{
  "num_hidden_layers": 16,
  "hidden_size": 64,
  "num_attention_heads": 2,
  "num_key_value_heads": 2,
  "head_dim": 32,
  "intermediate_size": 192,
  "vocab_size": 19455,
  "hidden_act": "geglu",
  "norm": "rmsnorm",
  "norm_place": "pre",
  "norm_eps": 1e-06,
  "positions": "rope",
  "rope_theta": 10000.0,
  "rope_fraction": 1.0,
  "qk_norm": false,
  "attn_scale": 0.177,
  "bias": "none",
  "tie_word_embeddings": true,
  "parallel_block": false,
  "init": "trunc",
  "init_std_qkv": 0.0834,
  "init_std_o": 0.0834,
  "init_std_up": 0.0834,
  "init_std_down": 0.0481,
  "optimizer": "soap_variant",
  "learning_rate": 0.00701,
  "lr_mult_o": 1.51,
  "beta1": 0.95,
  "beta2": 0.99,
  "lr_head": 0.0102,
  "max_grad_norm": 2.0,
  "warmup_steps": 200,
  "schedule": "wsd",
  "decay_fraction": 0.871,
  "decay_shape": "linear",
  "final_lr_fraction": 0.0,
  "batch_tokens": 32768,
  "max_seq_len": 512,
  "doc_mask": true,
  "train_tokens": 158300000,
  "max_steps": 4831,
  "dataset": "wikipedia_en"
}
Each number is 500 + 25 x the weight over the matrix's rms, rounded and kept within 0 to 999. Layers, rows and columns count from 0. Numbers have three digits each.

# layer 9 MLP down (transposed), 192x64, rms 0.201, rows 154-191, columns 32-63
531499507493493526511498509490542522495487515487448485574542472522534499558494516506525494472469
522493492517471489520473500461498483470484483470533487509493525491517483495537471480493517490479
544486490489505441545505530524512507485521497502530482471477536503507521521490498535534529469510
511497515464521493516493494493496518511490524519534497468508529536469477487500518458475513525523
528460486536505542486525473489452511507487495437479475578480495478533528536501529578470511496513
525503508525514481500482470513544505512464529534502506546479463480461489532521461545516482503478
497498509514523551519540501479504514520469511524551495505493476458490481503500510461497487510526
496509521534483493540487522486480550556492538507545508483485447438522490548457493434460499529485
547498498465515503443508503511508492479503528525487497488454491466508525529534506470514495495524
497498530500504516499510516469474493503499514478493461541481487486498487534512478482513485520465
468533508454506472489510496508511439480511519500451546488426535532467506484480547514466490545492
488481517504491519501560476504540460468492523525514514497510487503464463489484544498505482546464
513508497496514503458487494506497473474532477468501486531525527500502536539488485545515507532503
504489529474481502471498523531504477500521510509512488495482510468488518515506494500476533524486
488518488451433523551476489529513549547524513489474494506505488460500548475456553491513528516488
477485491521495488534491528512529514521511518527491523510477492473481506467507510465502473463520
536460499457487503481544525495519467454533470483495496510497537518489535512485537570505513522496
479510478509497490531505490488532510494489529510477517488503496521521509493483496477522489459494
526532489515501491500502506512517510497549502501528484483488510511452512478524535536501523542483
526443476509530468488460519489496430459486537528509508482440489546500493538511520510467532496501
495527580449513461567501480459547520532458483526452505530504426487466446452486485450509480517479
465484470534509474515496493469552554513500477507481489467543503473481521523537469478469470463524
524496496470548531467524495474479503519535515465504501537495515521476532525516526534472504531498
480509478516508501511495496503532506498462494495499522490503488498518497492500523517496471465519
468514489530496507526497502496509507513478486505484530476507487513527484476505518496509477482504
476497525530481469523499514503519453494456517515495490437529520507506520478517476476530472477518
520476511539470538571495488435522500511528512520549501528541477538475505517523486527487512537512
458465490451497522481499508490501475484524495494508449479534502501508485511519514540496499488467
505505478503453476485495475469517485486484489525458494468492527517500477472499495517520505478510
496495500487500555445514472524500498466542470476528475490493511516460523477515523557503498539490
503500499481504457472511555488517455471508521482471489495522530506486544515487499578521510478492
476503476517481488514507500500511523516484518516481523489489490513508498479508524485512484464510
505488468553492477454503463505539491466509494460468499539549514511502483465528534550524548545523
472501493528497505535518491500507527522462503536494525492508479512514478469496505462512467488516
554477503530466536533495455505551501468491551506507465514502465429538487521536461440489480478447
473522497518495492521452516475518464513505498528500512518496475483554458476511480484524460474479
491493477522477500493513476514535513499489507526478507495491482493503505502489502517512455466495
541506526532561471506493498490516503503445520541491487499469473487485482549482497422500487486526
# layer 9 MLP gate, 192x64, rms 0.217, rows 155-191, columns 32-63
487480528515446507505470536505527491499474486498507518508479493487470523518494514500534528505476
547506518472540492468484513455500495525561537499513514515463477468511514511525511500459493501455
497519475494510491514475488468507497511523500507523494455463529503487509514526488495511498500504
494518474502474490512511505405529519484541517466514535459461451474461510521495495518498504537484
519469537515499481471494540490492471511508533495539496526438504475521516506474512516461545505491
503505506519537468517501497438539539506539525488504507480503536506513496491509505489508482491470
476515488517538479469528497461507492535457513499541507524491488529495517467521494485458506514544
502513484525540525518537508454494520491520506487518524491466516485517486492496517523485529496499
496512501485535484468501497544479503513477517521481509501511511572521487519507492487518485498494
449502488561523506486456504448488459497464500495442552539482544504503528540539563491469462525492
482455501508460509509503510450464481533540512472499541529493566536517449484461533472447498517515
490466517485489473450513502503531500507509495465521511468507497486528483524490488506494531519485
485467538516474496519497467466482479504498465481558473531460484481489511471525492517523510478529
516515526517486521521545534494463517496479470493466511495539545510485468504439483484433487477530
499491508525481520501475532478481447493560534491496495520534501485495499552490481475493524491470
499506494490507536504506535487472494492527485486529551499493494459500466475526514510491497553478
480495490515488495462522486483483470504529456496524526487499480472476510494503474488476516531475
501522505528485517513575485503525483496522493509509519517509507478507505527532482473496542521492
494521559521556525488511530498474475494535510531471467489512513466488489499438471472461507503497
488472470552513532501529506528512465491482502498471464530502466451515513497487422499518533494485
478541455488463549486498509499500521473484520518495487511462464540479477479464559512480456499476
507526512485514529520495507462486471483529499498493498494502479537480487497512506527502501519479
456505498513484497522501475506485503487501534525518486519477532477511521533520469479518494553530
479474462505519473503464504507493509495522494545456491511533507498498501513518451482468508537472
491468532477446483507458482508514525475484491499498507483483535464457483509494507455492496533499
520471525522471548512552488474506510523493500462561466507502468535456540484533482482472556522501
539443523479490485542477474530453496483484517484526524509505496482532474497494478471513515516478
514502503454524467499509506456471517494492524525515482460494530516499474522485474499507541488479
494453501492532531472477529482513490502515515494499509533532488489539497518479510483491503484488
491455509435506481469501530497511504472492520474509524539475545561498497475494476541476504509513
515535526491491521517522541479507478496463469504513469513495477508509505520508498506500501500513
469559565517451537510404467468492483519519489502448483532503463457499476454520479537496539449496
548513514501512475494518510462497471515539509519521484523508471533528504529467495491477534519496
512524504472520525482515497537507518460523502507473510501447478483531494511552471478464504481484
508473500489501442525489531502504475539553495511483508484507492509503509521538517526522503514519
482516501470521521516481543508485520511491499478500513488539505514507502541491496508456519514538
516516506483492513516468478483510525499479464507490477475553488529505530513535479519513504500472
# layer 9 MLP up, 192x64, rms 0.228, rows 155-191, columns 32-63
456489513491522494523482492523490518514513496529471474500529502503499499501498470508500518484465
534542513468513495460460508500482529511489499506450513494496457504440479468511467506480462512466
525492504526461462516526484519492450486484479520502506504489518507512450504507473522534498511498
501483495528513483517508488506564545517515524460525497530455539559509495506539460509484485566469
510501470520468467518507508439497502497520483482509497505479498520486523472520493473484525464529
506515497522531491478522502551491509445528504516490501513480472475497494513471475504519510495489
524498494487494459488497502459445498480487550485467475518486520523512477498509459501485485513500
496464494489478478513489534503531460512452504485515464474436464491492518509476492470463504513505
535490492536469482474476464494481491541484494471501531491489517514505481455517526478524466517504
511535495467542526496489498486473509515531487507456522542507503512451554456483500473524487500484
499498529479501529494506500505528531494495486449484514502458537509501507537512564470518464521481
522471476489483512503482518478506488476515442518461501512512479463518481489504508470518475519471
502505473516525527487500525498516518509502512539499507482522463500512488514496478483481487494550
483494499522470460481527480515429565549495501496539508466517492552468505497482515483506483516479
509544480495463514510520474510517496532495493565453491488531496500483520507477509483493478489534
487470481486521543477513481547494574516515462501503494481472471517512520505492505512509519484476
530465512518501489487496494497491475484490482461512484463480525496495473476486470462461533528488
511523541499459514521475485501531485541494499536486496532530500493488483514535521526506506511498
444487477470534558505477523526515505480472507497501501472531516501550504444493515461478515536519
585484465465455469529481479446467490510539527480517494517492480530516526496522525534484482513506
481477498500538487487497508514471453510460514491508496471510522487501483502524464503511537487508
469500488502507505534452562486452522511531534482477508511483537556518487509482489537492494526545
464469492499476478492476534500490534486527524522512466492471550485525507506518463513511522529527
484478478463535518494479509489489496510548506531478491517489508519487497517498464453447510538482
486506472509554517501523462450503474474511489478493464513489488496517510508534446497529510526508
530542443467514490497495521522464490483504460529476552508513497472539421472480514482515504470527
477501532476520489487481494480483457512470508508477469508544539526483506529524499472478485500501
510498506481519486497497499491516529486538499499490496525544513512515478502497491498499459527493
490439532456522509507472521468538468477492481505463485480573502515507490499543499537515521500495
503456514495496511478453483489496502493492462520474515498480542508486512496453505527433534490520
512521526495471490514504476497517481461488486511515487498485478514514505494529512524475511522542
544513497500498542501475486427486506549515432446502461513487477502493542515496495509514473484552
511484500490497491518551554498504470487523507533488496463491508511495486496471505470494549523515
500518470505529522545487453498479510547479554537533524517481496493469497516473477513474505482475
524520480503518552466536455490474536480450541483488495465513516527479515459447520467493507501518
480509511497481503494476499536524530502496480520442485509500508497515504538516472527485487501469
498479498490489516530496512489461473532552526505534489482538522413500481507462528467490469460497